python train.py --activation="geglu" --qk_norm=false --attn_scale=0.125 --init_out_by_depth=true --lr_mult_o=1.52 --decay_fraction=0.311
Each number is 128 + 24 x the weight over its row's rms, rounded and kept within 0 to 255. Layers, rows and columns count from 0. The size above them is the row's rms in percent of the matrix's.

# layer 3 attention query, 320x640, rms 0.0505, rows 105-127, columns 240-319
size [ 88  73  98  76  94  96  96 102  95 100  99  63  88  97 108 100  97  95 106  99  97 100  97]
[[129 111 140 163 187 166  91  85 142  94 134 121 127 111 140 156 172 119 161 176 186 104 129 137 134 130 125 165 112 141 101 137 133 124 154 130 103  99 150 124 164 152 139 131 112 152 120 147 116 114 151 128 137 138 148 116 121 149 119  98 114 112  93 131  71 164 125 145 138 144 138 161 109 181 165 111 159 125 146 119]
 [123 125 115 174 177 133 117 112 158 131 100  96 117 159 108 156 136 146 162 107 151  91 103 157  97 116 124 136 152  86 132 118 171  96 174 144 133  89 103 130 142 155 124  97 131 147 123 153 133 124 127 147 154 149 145 135 119 121 133 138 132 109 144 136 135 129 158  87 182 122 115 144 125 184 153 158 119 130 130 145]
 [134 135 143 146 126 107 134 104 159 125 121 126 114 131 137 119  82 133 127 114  83  67 121  96 108 137  99  96 126 174 183  82 119 141 132 122 118  89 114 137  77 119 115 144 140 100  89 146 166 117 110 114 122  92 104 125 147 141 136 167 165 162 115 108 121 181 130 154 116 130 150  93 113 117 116 126 117 164 160 180]
 [108 137 150  96 117 102 125 109 109 120 145 145 145 105 152  87 143 151  99 118  97 132 139  73 140 152 126  82 117 157 106 130 119 147 102 123 103 144 125 149 131 135 129 176  85 110 100 131 143 106 115 102  95 130 123 145 125 147 122 108 109 139 112 102 115 181 144 183  58 137 137 149 120  81 126 110 189 143  91 125]
 [153 131 140 113 117 104 142 120 142  99 113 100 149 142 161 146 104 180 150 172 126 102 122 128  95 139 122 113 169 152 159 133 113 137  84 131 127 112 115 129 103 120  97 104 133 105 148  91  99 137 112 166 160 145 100 140 127 148 119  63 123 110 106 129 148 149 111 128 123 167 135 108 111  95  86  96  98 109 167 113]
 [101 169 142 137 152 152 128 112 162 119 130 148 131 151 143 136 129  86 183 173 162 148 132 102 105 133 132 147 168 114 146 163 130 124 111 144 109 100 125  93 116 137  95 113 150 172 114 155 134 114 161 117 164 161 128 122 129 134 124 144 102 133 102 108 157 154 155 159 177 135 143 116  92 169 122 121 136  86 101 175]
 [131 142 114 111 102  91 137 148 142 127  90 119 116  93 138 164 140 157 123 123 107 126 120  80 136 125 139 114 106 135 134 122 192 116 123 103 122 146 158 132 127 120 132 123 150  94 109 117 133 123 120 132 113 178 127 131 106 153 128 115 118 124  97  84 116  98 121  92  85  77 136 135 136 157 126 132 123 103 162 141]
 [ 91 158 169 108 114 113 132 118 141 113 147 118 125 144 127 126 134 124 157 101 162  86 146 163 121 126 135  66  99 145 110  98 147 138 156 151 133 118 123 143 115 154 147  95 153 111 113 148 165 102  96 117 123 131 136 154  78 120 102 134 108 154 146 120 129 131 117  95 101 134 112 174 129 164 160 201 179 142 137 177]
 [203 135  74 139 105 120 160 140  99 110 148 126 112 120 111 133 146 133 136 126 139 115 131 121 142 144 129 164  96 148 126 116 124 111 136 138 123 124 118 113 129 156 120 114 124 135 136 136 112 100 121 113 168 117 111 133 134  79 131 103 162 149 143 144 143  91 138  60 120 101 106  99 160 139 143 125 126 130 137 156]
 [120 158 146 158 118 155 103 146 111 177  65 146 129 109  91 125  98 182  73 100 102 117  90 137 104 141 171 130 112 129  91 164 123 115 108 153 115 169 105 166 167 116 132 133 115 174 151 145 122 112 121 127 116 106 108 112 124 143 111 136 115  84 138  96 151 102 117 130 144 139 116 153 178 106  97 143 145 118  91 142]
 [ 80 147 183 116 103 127 141  81 131 116 155 147 132 123 124 132 100 100 163 118 113  97 125 127 114 128 121 134 138 172 110 100 110 130 141 176 139  95 171 122  91 144  91  93 140 105 107  94 141 132 125  97 133 111 154 171  79 126 125 158 154 121 154 122 122 196 153 129 122 143 142 119  86 100 101  91 113 159 162  80]
 [120 127 122 139 150 152 117 166 129 127 114  81 134 157 129 111 159 178  99 125 155 146 118 144 120 116 158 110 115 104 103 160 156 104 136 125 113  86 136 155 133 146 121 125 114 116 148 141 108 124 119 137 110  96 168 153 161 156 166 119 115 136 161 153 102 143 102  68 181 146 122 140 147 121 170 128 140 140 147 121]
 [126 161 151 173 119 178 134 159 107 128 145 124 158 114 132 142 167 146  92 150 182 128 128 141 131 139 136 138 121  84 118 146 160 108 144 114 169 148 132 124 153 121 114 130 110 139 124 122 132  91 143  98 125 125 143 136 113 165 128 118  90 143 176 159 116 133 134  94 186 147 128 122 141 128 192 128 205 148  75 148]
 [153 126 145 106 156 146 123 131 147 123 123  94 134 146 117 139 151 159  64 104 116 150 117 134 138 151 128 149 159 108 101 141 142  99 108  97 118 134 167 142 118 133 100 124 116 117 118 106 139 136 135 123  83 101 131 125 121 140 100 148  95 159 138 158 128 105 130  68 142 111 143 130 150 152 161 158 215 116 128  90]
 [100 125 135 124 160 179 144 152 153 156 134 103 128 155 126 159 167 131 102 133  94 137 144 138 126 108 139 141 156 110  79 156 148 148 164 163  95 173 155 137 162 104 123 117 119 145 120 112 147 105 165 129 131 107 148 152 129 124 122 139 120 130  81 145 126 133 120 117 154 154 156  93 124 126 124 130 116 108 102 109]
 [122 104 106 121 100  98 105 109 121 129 140 115 121 138 157 125 128  77 128 136 114 136 158 106 149 100 118 134 137 154 159 127 123 150 128 131 143 127 123 134 136 152 112  95 115 110 144 155 152 127 145 128 118 134  80 134 151 119 138 115 122 119 119 107 143 132 187 168  63 121  99 145 104 105  95 127  72 143 134 160]
 [132 129 130 121 145 121 114 120 169 127 143 113 107 117 116 136 107 130 163 137 109  94 126  75  90 135 139 123 104 130 151 143 128 121 141  99 117 129 106 135 130 131 143 100 112  91 123 134 110 152 138 122 105 159 131 125 110 115 157  99 118  95 114  88 113 120 130 124 129 139 130 164 109 156 101 108 118 125 150 150]
 [142  91  97 112 126 144 141 139 109  91 178 111 158 151 143 108 114 127 138  85 139 148 122 118 174  81 146 175 154 132 139 108 126 153 145 116 147 128 112 115 115 165  90 119 112  87 153 160 130 150 138 134 148 126 110 131 133 142 161 144 151 170  95 106 198 126 163 103 137 156 144 106 104 173 103 138 135  75 120 122]
 [ 58 147  92 129 114 141 170 111  78 129 155 138 129 128 155  95 158 117 118  89 133 148 134 121 148 119 148 128 126 149 100 106 129 109 138 139 122  56 140 106 132 179  91 121  86 125 135 132 153 134 167 105 130 114 140 148 161 146 141 145 118 173 125 158 111 110 149 102 148 137 105 145 119  87 104 133 135 163  90 169]
 [157 112 120 122 146 108  91  93 140 141 108  97 101 106 136 168 106 127 143 136 123 144  79 105 164 102 132 153 145 137 117 109  98 130 107 115 111 119  81 156 124 116 177 148  96 119 151 135  98 125 132 153 113 152 125 138 108 132 117  89 163  66  66 102 156 118 127 104  85 108 121 111 130 154  92 128  47  82 157 102]
 [152 125 133 116  76  67 102 119 150  95 137 150 114 127 130 103 126  60 156 127  96 132 145 134 127  90 119 125  95 147 112 103 106 163 132 114 149 129 147 102 115 121 129 127 171  95 130 145 126 120 108 141 134 107 143 133 129  95 155 127 143 138 122  86 143 137 140 130  61 106 132 108 117 105  82 144  25 121 175 138]
 [152 143 149 155 108  97 139 114 151 113 156 108 104 114  94 123 124  94 148 121 102 130 152 127 128 134 127 112 100 152 133  83 117 116 142 111 137 126 114 144  88 115 140 137 119 164 127 137  95 110 117 141 112 192 114 159 117  85 163 120  83  64 137 120 162 112 138 166 125 104 139 121 140 162 113 124  72  25 106 154]
 [138 120 150 104 124 106 154 179 130 145 103 134 119 145 151 113 129 132 167 114  93 113 119 139  97 163 115 135 118 110 105 145 161 114 143 123 143  84 138  91  83 152 123 149  91 144 120 130 151 120 124 137 159 148 167 179  97 145 120 170 143 158 130 101 120 108 140 157 182 137 143 151 106 109 152 122 130  81 104  82]]
# layer 3 attention key, 320x640, rms 0.0512, rows 105-127, columns 240-319
size [105  68  95  66  86  92 101 103  92  93  94 162 109  93  80  96  91  89 102  95  95  98  96]
[[123 139 138 126 183 138 104 107 131 126 125 132 114  92 145 104 138 182 109 121 145 109 100 136 152 113 115 123 157 121 116 127 139 121  90 136 130 138 123 129 150 153 111 108 152 109 138 108 110 115 121 147 135 125  96 125 155  94 147 150 132 143 126 148 162 119 109 112 135 125 122 154 138 138 125 139 127 109 158 107]
 [126 160 127  76 157 120 115 146 124 128 140 133 115 153 101 127 115 144 121 121 148  96 105 136 137 150  97 121  86 120 169 127 112  97 140 121 134 156 110 105 103 165 109 143 127  97  99  84 114 168 126 148 163  84 119 108 168 119 110  93 128  95 154 148 166 133 123 104 164 140  93 131 135 124 165 104 109 141 168 142]
 [164 134 109 119 131 109 149 140 132 158 140 111 116 157 130  86 120 135 122 144 119 127 122 110  98 154 103 120  85 155 175 102 115 136 140 107 128  91  72 127 104 172 100 143 160 117 128  94 175 148 116  90 121 139 103 113 119  95 135 136 133 110 141 133 146 134 130 108  97 167 153 136 112  75 110 109  92  86 129 164]
 [131 105 104 146 110 138 130 102 118 144 120 128 111 107 162 148 146 121 132 126 130 147 119 148 108 103 145 119 143 149 102 156 139 165 106 142 159 104 132 136 120 100 139 111 110 153 132 159 110  99 149 122 122 148 138 125 134 141 133 130 122 162  91 105 118 135 130 137  90 119 172 127 126 114 103 138 145  88  93 124]
 [105 127  99  80 151 139 137 138 134  95 148 121 142 164 165  99 128 121 152 130 143 139 122 111 101 119 142 107 125 143 120 129 138 156  89 142 138 134 118 134 125 148 112 123 157  74 124  95 165 120 139 141 117 108 144 122 135 115 145 157 123 192 126 154 135 106 119 131 142 181 135 165 127  93  95 148 147 113 135 138]
 [126 121 140  94 121 166 148 106 111 125 157 107 134 116 118 126 118 140 113 114 127 122 131 135 190 132 144 166 158  99 158 117 128 104  85 161 138 102 123 107 108 166 139 145 143  57 143 169 143 153 119 112 110 130 140 116 130 139 164 156 126 131 164 151  90 124 126 108 119 113 108 122 135 110 131 138 133  86 113 122]
 [123 159 112 146  93  64 126 104 105 103 113 128 103 148 110 145 146 101 126 179  71 141 120 129 132  98  97 164 128 132 148 100 112 144  87 104 146 129 107 137 126 161  81 101 154 141  91 146 111 138 112 131 101 153 117  90 116 118 150 155 126 135 113 153 121 116 146 149 121 144 159 128 114  65 119 135 151 146 139 108]
 [117 118 174 139 142 101 124 128 180 202 120 109  85 107  94 125 160 128  91 179 148  98 110 152 148 108 153 140  82 117 146 123 118  98  64 101 128 131 113 142 138 200 110 180  98 161  90 112 117 151 132  87 109 130 104 100 155 161 178  99 134  79 150 166 129  84 139 144 117 149 148 113 168 164 155  99  97 115 147 119]
 [165 132 135 131 175 150 131 157 129 157 168 150 150 130  84 132 144 162  99 123 114  94 114 135 136 127 112 134  83 108 140 104 116 135 116 143 107 151 133  84 114 122 110  98 107  82 102 143 126 142 157  75 129 141 127 155 160 160 113 125 129  94 137 128 117 140 130 157 130 125 134 138 120 139 180  66 111 143 136 153]
 [166  98 150 143 196 121 139 142 120 107 149 145 135 131 149 139 134 122 152 109 119 160 118 140 130 115 128 120 110  99 137 102 120 109 145 104 129 130 133 137  69 135 135 136  93 122 145 145 115 105 141 158 131  99 120 117 180 151 115 112 137 144 101 102 132 154 103 163 180  70 132 160 107 102 125 142 127 122 133 107]
 [ 83 149 137 116 134 160 140 119 179 148 137 156 113 105  99 121 102 162 154 133 132 112 108  99 174 137 136 130 140 136 131 143 134  95 112 177 149 154 118 100 114 101 150 122 126 143 102 150 167 131 128 130 165 123 138 128 118 134 147 143 101 124 188 148 106 103 132 103 149 135 137 133  94 145 147  94 113 127 109 138]
 [128 139 124 120 148 146 123 132 112 154  94 131 103 156 125 142 109 156 151 123 125  98  94 131 127 144  86 132 112 139 134  86 108  82 147 125 102 173 124 138 120 160 127 148 119 104  96 121 136 163 106 143 150 116 139 143 131 100 126  96 152 123 132 144 142 131 127 118 175 134  78 113 139 157 163 103  95 112 144 152]
 [110 146 142 132 157 143 131 138 122 117 117 100 110 133 114 150 184 150 156 101 110 140 132 153 139  83  82 136 146 107 147  84 153  99 112 114 118 139 120 140 149 161 137 110 132 123 112 135 123 171 131 113 135 143 144 124 142 119  95 102 136 125 131 121 154 148 126 100 162 122 112 118 137 147 139 146 107 140 140 142]
 [145 130 138 151 137 110 101 116 137 122 148 102 104 131 124 154 142 112 189 103  88 118 165 163 122 134 150  72 145 108 155 150 144 144 133 166 130 124 105 127 156 145 142 138 133 146 138 154  66 119 132 131 133 143 133  84 120 148 155 106  99 104 151 150 147 141 136 147 146 165 157 128  87  88 132 194 137  94  79 172]
 [176 103 131 103 148 162  90 185 121  98 135 120 127 161 108 151 131 141 158 108 174 122 117 124 169 115 181 104 130 133  96 109 148 149 126 164 137 129  90 146 144 121 132 147 104 113 155 122 106 136  89 123 106 108 132 151 176 114  88 112 142 167 124 176 158 110 155 137  92 150 131  66 132 131  99 120 105 146 179  85]
 [137 122  97 143 121 117 137 136 123 119 131 112 133 154 131 125  88 135 157  97  87 129 138  59 159 128 102 159  93 146 157 126 107 102 129 171 113 126  93 135 133 156 122 115 110 141 116 148 113 104 130 135 141 121 166 101 144 101 126 126 123 119 144 121 129 142 178 125 134  84 129 171 115 105 129 134 123 122 165 166]
 [142  92  73 120 131 105 121  98 134 115  83 159 126  97 123 117 107 109 140 151 115 107 120 116 123 122 115 145 158 126 115 129 141 103  93 146 146 132 102 116  98 124 112 104 148 146 120 149 124  83 112 145 117 124  90 126 146 133 145 146 126 121 120 112 104 116 138 123 145 103 130 128 121 146 130 146 169 124 128  79]
 [140 149 152 116 103 122  98 149 141 168 117 127 110 112 125 163 120 115 114 154 156 123 105 134  81 149 154 111 120  93 123 138  86 160 164 137 135  87 152 112 142  99 142 139 125 151  95 147 190 127 131 100 163 141 131  78 153 164 154  82  80 118 148 115 101 127 141 120 139 138 132 115 101 148 112 145 123 151 136 143]
 [ 84  98 157 126 122  80 153 114  99 112 151 173 109 101 118 158 107  93 130 137 146 138 117 111  95 137 147 113 154 150 118 141 117 128 154 117 129 118 150 137  87  96 138 115 122 157 164 119 162 117 118 132 169 155 116 148 178 162 128  99 125 113 149 127 123 111 101 111 135 123  95 138 162 122 146  86 128 136 126 168]
 [142 101 117 114 101 108  81 129 122 113 154 157 123 130 136 134  73 156  94 106  95 114 107 147  96 130 166 138 136 111 101 146  95 136 108 143 131 148 131 135 128 112 110 123 146 165 158 149  75  94 123 147 130  91  81 136 131 110 140 135  93 138 141 123 133  94 144 154 134 111 114 136 152 115  99 130 148 148 135  83]
 [176 103 111 141 142 117 123 137 151 166  78 115 111 134  97 135  60 118 100 168 163  97  88  80 110 173 126 165 130 178 129 129 118 100 155 140 118 131  99 122 165  97 139 119 134 117  86 131 159 130 106 153  87 114 110 150 138 138 169 147 138 112 144 157 149 163 140 131 109 189 100 136 130 150 136  92 115 128 146 109]
 [206  98 136 132 124 164 177 152 114 168 107 125 157 149 184 107 108 124 144 135 167 137 140  99 133 143 126 128 104 118 107 145  81 122  79 101 163 132 125 120  94 149 152 150  98 120 141 166 124  98 107  99 104 121 110 110 121 132 143 123 144 155  99 117  86 137 131 145 119 133 143 177 172 159 109  89 105 129 139  96]
 [142 144 114  97  99 144 120 126  90 137 151  97 133 116 102 131 119 115 131 108 158 156 159 146 163 113 153 142 176 115  89 121 175 118 111 145 129 159 169 148 142 117 126  90 149 148 143 147 135  99 126 157  96 105 143 137 114 150 136 128 106 113 118 128 149 110 121  85 132 132 124  79 139 135 117 122 125 153 125 165]]
# layer 3 attention value, 320x640, rms 0.0539, rows 64-83, columns 240-319
size [ 84  86  85  91  85  88  80  87  82  89  90  85  82  84  86  79  91  88  84  85]
[[123 135  99 137 119 100 123 145 170 171 142 175 105 117  77 102 110 189  63 160 139 133  94 148 170 154 143 152  81 139 135 188 142 124 146 114 118 109  97 133 129 130 173 128 129 141 102 105 147 154 121 108 164 133 106 122 165 118 116 161 143 165 166 145 130 107 133 145 162 145 108 104 108 158 114  82 101 125 126 111]
 [138 170 110 118 181 106 147 130 126 125 109  87 117 126 129 128 154 133 147 131 122 131 128 105  78 122 113 123 149 117 158 105 131 142 121 130 107 116 118 117  85  96 149 158 150 162 144 172  97 121 132 175 168 157 118 132 135 124 147 106  89 130 124 118 138 144 100 149 150 178 126 165 131 125 114 152 100 106 126 109]
 [150 187  80 103 140 168 129 110 124 108  95  94 146 154 167 102 134  81 122 126 117 119  79 132 118  98 147 125 176 133 111 156  81 131 159  70 124 162 109 106 153  91 126 143  99 171 133 117 101 141 133  87 125 115 125 152 152 136  82 151 169 121 131 101 115 104 177 155 159 136 131 167 118 135 130 106 126 138 132  91]
 [137 128 134  97 122 137 158 101 171 172 136  99 147 133 117 111 109 174 172 123 118 140 149 179 155 117 129 116  99 111  93 119 161 125 100 129  98 105 126 140 107 124 158 120 159 107  70 124 165 120 147 116 131 179 172 140 133 120 134 156 141 140 145 107 131  89 153  62  90 152 127 116 123 121 142  64 159 138 136  65]
 [ 78 156 112 166 130 105 134 104  89 101 133 124  97 136 131 132 157 140 133 174 151 164  95 111 106 123 140  87 123 134  90 103 126 102 152 130 150 132 133 138 153 109 145 140 133 110 144 104 124  94 126 110 114 130 137 131 143 119 110  89 134 116 131 149 120 130 114 123 163 112 142  67  97 134 170 117 131 105 124 151]
 [135 189 129 135 143 111 173 132 151 118 171  95 120 149 145 122 151 141  89 160 140 108 156  96 111 125 134  78  90 131 134 133  71 125 171 140 150 124 151 112 141 114 140 160 148 157 130 112  88 125 168 138 129 128 129  62 161 141  92 146 119 124 138  81 125 140 116 140 210 176 123 123 146 140 120 120 111  93 111 122]
 [102 145 119 113 110 152 134 142 118 163 108  86 110 107 106 108 117  83 149 133 113 157 131 118 141 126 150 185 167 155 131 145 121 139 118  87 142 107 101  94 121 122 109  94 135 185 124 160 156 135 143 149 121 116 127 110 148  76  86 134 109 134 117  93  94 146 147 111 105  96 140 106 128 118 113 110  96 113 110 150]
 [139 196 151 118 134 126 129 139 157 139 124 155 151 125 160 137 105 189 127 142 124 144 115  55  65 137 113 179 123 162 113 148 148 144 151 162 147  95 101 159 137 101 129 136 114 142 103 113 160 124 110 132 153 146 125 148 133 135  92 125 138 115 133 124 100 150 147 111  97 124 141 146  90 158 136  95 152 125 136 115]
 [133  62 114 156  66 119 121 149  77  91 146 112 155 119 135 146 162  82 151 136 154 177  95 121 117 128 133 139 147 186 106  85 130 150 142 148 149 112 118 135 145 126 146 131 103 174 131 127 168 134  87 125 125 121 156 107 143 142 158 181 101 136 132  91 122 102 121 114 114 126 119 169 146 136 136 167 137  97  97 133]
 [ 99 170 108 109 108 183  90 151 131  92 116 106 113 158 142 105  82 131 132 123 103 131 139 127 131 121 124 123 135 148 125 109 157 151 122 159 126 153 136 127 154 111 117 135 142  85 147 118 129 133 132 174 146 129 126 173 133 111 135 132 159 195 104  92 124 119 123 111 128 166 125 133 150 125 131 149 159 102 129 106]
 [ 75 130 112 114 117 110  86 127 113 117 156 133  94 111 150 165 148 140 146 152 124 123 113 157 141 109 106 129 115 124  78 138 101 117 113 169 132 155 117 134 119 133 129  94  70 119 112  94 158 111 165 154 165 125  99 127 106 170  90 121  85 148 118 125 178 160 119 151 166 141 122  99 134 169 122 126 124  68 140 109]
 [133  81 148 155 120  79 109 139 113 136 137 118 140 120 108 180 185  86 159 120 156 109 148 128 132 149 124 142 156 154 105  99 138 131 134 145 104 120 127  91 123 136 110 152 133 110  76 138 138 123 115 148 112 157 133  94 147  83 122  97 115  90 129 103 165  75 133 136 108 102 123 105 139 116 131 129 117 141 118 139]
 [169 108  92 105 109 110 117 185 170 132 132 127 168  83  98  97  75 105  91 143 144 117 107 112  99 155 132 133 103  95 144 144  95 159 114 147 115 155 100 150 118 109 143 169 162 100 105 147  98 138 107 151 116 101 118  75 106  97 148 142 116 117 170 117 122 171 109 123 151 178  95 156 155  98 122  93 103 117 152 133]
 [109 108 125  83 137 127 142 162  85 141 101 134  93 149 122 103 116 123 102 104 115 156 150 113 162 107 122 145 145 137 108 115 118 141 113 130 109 123 116 145 144 114 142 118 107 145 136 108 130 137  75 160 127 138 107 149 157 115 117 130 135 158 141 143 116 113 121  97 104 114 144 108 100  79 117 142 164  83 161 119]
 [109 123 138 121 168 150 120 103 149 130 129  83 114  71 106 134 132 146  91 131 120  97 133 105 107 139 134 111 179 136 115 132 167 118 134 118  85 105  96 149 109 105 146 113 164  71 161 133 173 160 171 129 106 161 108 134 111 150 154 158 133 159 155 113 173 148 130 109 110 140 156  99 159  96 118 132  86 152 146 132]
 [166 115 108 118 141 124 168 114 136  78 149 110 150 163 148  92  72 149 125 105 122 141 107 143 138 115 142 149 103  93 136 144 123 112 119 124 137 144 156 148 114 119 129 172 138 113  97  92  84 110 157 123 143 123 175 104 101 144 133 147 153 152 162 144 125 131 115 133 166 121 107 167  84 135 125 138 146 140 139 148]
 [110 146 135 127 131 126 113 141 132 122 117 103 125 160  84 160 127 151  96  93  83 161 142 145 152 177 113 114 100 110 110  85 150 105 131 142 134 145  91 141 124 121  92  98 156  89 106 124 129 132 142 186 148 131 152 107 150 110 121 139 149 142 148 185 121  95 157 172 137 150 113  68 114 115 116 116 102 168 114 139]
 [131 162 159 156 129 132 117 126 128  93 133 125 143  93 145  97 117  98 142  68 106 106 117  89 105 107 118 141 123 166 125 121 139 140  91 141 123 127 102 124 135 139 136 148 155 103 106 139 106 106 116 137 125 126 103 157 101 129 140 145 140 122 108 116  85 169  91 152  93 115 145 164 165  94 124 149  95 165 130 130]
 [122 102 122  69 109 144 112  98  96 165 126 121  79 134 116 139 125  89 125  94 106  99 154 134 143 144 152 138 149 195 148  88 139 145  85 104 133 181 175 124 152 111 143 145 146 132 108 119  99 150 128 128 149 132 100 164 112 131 156  82 100  91 128 204 161 103 107 164 136 128 114 171 126 117 132  95 120 101  96 158]
 [114 114 147 125 119  86 139 122 119 104 157 112 117 115 148 157 124  98 172 154 129  96 115 145 141 129 138 163 165 105 107 157 154 134 103 115 136 102 107 154 134 156 147 162 157 170 152 120 158 123 150 155 117 149 136 158 137 156 117 109 138 103 107 142 136 155 120  97  96 114 149  95 154 126 124 112 105 145  97 111]]
# layer 3 attention output (transposed), 320x640, rms 0.079, rows 64-82, columns 240-319
size [ 83  88  88  94  94  89  84  89  82  92  88  85  90  85  91  84  98  95  89]
[[142 129 168 139 120 136 165 179  75 116 145 103 160 120 171 116 150 106 134 106 143 117 112 142 127 147 152 134 141 139 132 122 144 151 158 121 105 145 134 117 111 139 126 144 108 124 118 109 120  87 147  82 135 149 144 163 152 131 119 103 113  92 152 126  85 147 131 157 109  91 114 158 104 163 147 134 156 108 134 176]
 [110 128 134 116  69  99 146 103 150 127 128 155 128 101 136 110 113 122 147 130 107 156 162 138 108 105 102 104 148 114  77 149 129  91 111 128 126 140 188 106 143 128 119  98 125  55 139  60 139 139 125 146 134  82  93 149 114 129 123 151 114  96 161 121 115 123 145  99 112 142 162 107 102 132 163 158 104 147 147 128]
 [160 144 137 122  54 111 169 151 159 118 136 127 152 122 110 171 196 137 146 104 110 144 162 109 132 152 125 128 110 131 139 100 147 168 102 134 109 117 108 143 132 164  81 131 170  76 115 150 157 139 110 169 114 109 132 142 138 146 119  94 117 112 124 101 110 142  92 149 126  83  90 155  98 161 132 167 109 107 123 138]
 [112 133 133 140 102 125 102 128 101 129  90  99 119 140 147  77 139 115 112 132 127 165  95 128 149 162 154 122 152 149 161 172 127 114 127 131 122 133 150  73 165 157 108 158 124 140 143 152  95  84 132 167 101  91 105  79 136 114 110 139 120 112 149 140 110 136 126 159 137 102  73 130 171 109 117 116 164 143 130 138]
 [148 134 147 140 110 176 145 166 143 119 119 116 164 131 121 108 118 116 135 128 123 148 148 114 170 112 156 153 146 119 151 123  99 158 142 126 140 117 123 151 110 121  90 118 118 148 147 159 132 137 115 161 153 133 123 120  88 118 129 145 184 107 131 119 138  93 111 108  96  90 152 106 141 156 117 132 128 128 120 124]
 [110 146 139 116 111 116 137 139 141 109 116 112 174 130 136 117 134  79 124 120  97 151 158 131 120 113 118 176 122 139 125  70 174 138 123  96  99  99 151 134  74 149 127  97  93 115 115 119 180 140 122 127 146 126 118 169  83 114  95 102 101 146 104 129  63 128 153 156  85 105 148 122 127 144 163 113 128 120 136  89]
 [161 109  66 138 139 140 114 132 148 120 150 146 134 128 101 184 147 156 125 126 141  90 132 125 116 116 107  78 110 137  98  99 143 147 133 118 111 179  94 149 157 137 123 117 130 109 133 130 140 123 101 145 129 126 117 127 109 158 124 150 139 133  89 117 150 141 125 122 116 120 109 126 100 129  94 151 109 165 153  83]
 [122 111 144  61 152 103 183 108 109 130 148 113 141 118 146 153  95 123 114 157 107 106 134 134  76 144 157  84 145 108 142 125  89 107 131 124  91 171 165 128 133 154  92 131 116 133 116 118  68 135 108  99  97 121 139  95 130 116 171 132 117 115 160 113 138 129 120 144 161 184 181 114 136 118  94 150 131  88 110 132]
 [126 138 101 136 128 148 154  89 145 141 134 166 116 103 156  85 125 155 138 135 144 101 154 193 141 137 136 117 110 109 119 108 151  95 142 104 106 141 128 126 144  90  98  99 134 100 160 154 132 136 124 120  95 148 136 157  92 123 131 125 129 145 106 128 140 160 154 122 128 134 129 130 115 144 135 165 118 131 147 122]
 [103 108 165  93 140 122 133 127 127 139 146  97 117  97 124 202 150 116 106 132 140 111 138 150 107 134 110 130  98 150 130 120  93 210 150 125 144 106 112 146 115 136 124 130 137 135 134 137 133 144 106 125  85 142 126  94 105 127  88 149 142 130  85 155 150 146 155 139 102 125 159 134 130 151  94 121 106 114 132 134]
 [116 117 127 138 158 132 100 138 147 120 130 146 100 112 104 186 127  97 132 119 108 140 135 128 120 101 144 144 128 121 110 137 117 138 162 151 124 159 162 131 130 144 127 145 163 130 150 165 162 125 141  98 128 140  91 133 146  93 103 138 135 116 118 100 160  99 151 113 108 103 152 110 134 142 110 118  95 129 100 107]
 [132 131 103 149 145 151 124 127  98 133 127 131 116 142 153  98  98 162 155  94 160 148 104 117 140 111 101 127 166 125 154 130 130  51 111  82 118 137 106 135 130 113 156  90 126 185 141 124 134 110 139 113 165 116 117 157 131 119 141 127 141 159 142 133 122 133 144 104 166 152 106 138 110 117 167 119 165 130 132 135]
 [145 145 147 127 118 146 152 146 127 133 161 119 140 157 120 112 127 142 114 108 163 145 149 127 152 126 120 143 101 126 158 126 161 147 146 126 124 156 139 119 140 117 129 103 133 143 128 121 142 119 130 134 148 151 155 172 153 147 132 143 116 132 158 177 116 113 141 122 147 128 136 135 123 135 144 153 182 117 130 157]
 [149  89 150 123 141 141 115 140  90 117 137 113 163 107  81 144 142 157 127 145 152  78 101 131 150 173 138 141  89 116 135 137  84 160 176 149 143 103 160 131 162 181 143 142 129 146  94 158 114 171 167 142 143 108 128  98 139 119  94 128 154 149 115 125 119 128 146 164 128 100 112 136 150 166  85  99 129 122  96 144]
 [174 102 117 114  83 117 125 136 113 180 119 152 138 110 155 105 134 152 166 120 130 115 107 119 149  92 145 135 150 133 131  81 137 142 108 165 161 103 130 137 162 144 123 133 115 155 102 131  92 108 112 144 130 141 130 139 169 124 109 150 136 106  99 146 118 138 155 128 122 130 113 157 118 136 100 139  95  96 106 156]
 [ 91 152 129 140  96 116 160 151 122 122  94 135 121 139 152 112 142 125 108 148 142 137 146 153 115 152 122 112 129 120 183 167 161 122 110 136 118  96 135 107 112 114 132 121 122 152 135 115 136 131 117 128 106 117 157 167 137 118  91 122 100 122 134 126  95 138 137 132 126 157 164 112 114 101 187  97 148 139 111 139]
 [142 162 131 122 134 145 137 119 122 112 120 148 131 140 114 153 150 118 110 119 128 114 129 139  76 136 139 126 147 134  96 100 129 220 151  89 125 132  96  99 123 136 146 121  99 144  88  82 146 135 135  97 121 153 108 154 156 118 123 134 100 133 118 109 169 160 130 149 105 103 144 207 111 136 143 127  98 100 148 108]
 [109 120 145 110 153 123 160 139 118 178 137 123 132 143  92  94  73 127 135 149 131 121 151 134 178 116 126 104 111 124 123 115  87 105 136 124 152  72 118 123 197  96 144  91 136 113 123 123  79 114 113 110 101 145 146  88  91 118 165 108 143 139 139 154 163  94 142  98 161 122 143  90 130 139  75 188 161 107  88 125]
 [128 115 138 145 120 152 164 161 125 102 115 137 126  90  94 121 123 121 166 136 127 108 138 123 106 107 114 113 135 126 106 124 131 114 150 136 124  84  98 166 133 107  93  97  82 113 159 132 169 157  98 129 117 161  96 144 109 135 115 138 153 121  93 116 170 125 150 102 138 106 138 118 126 131 121 136 154 141 125 140]]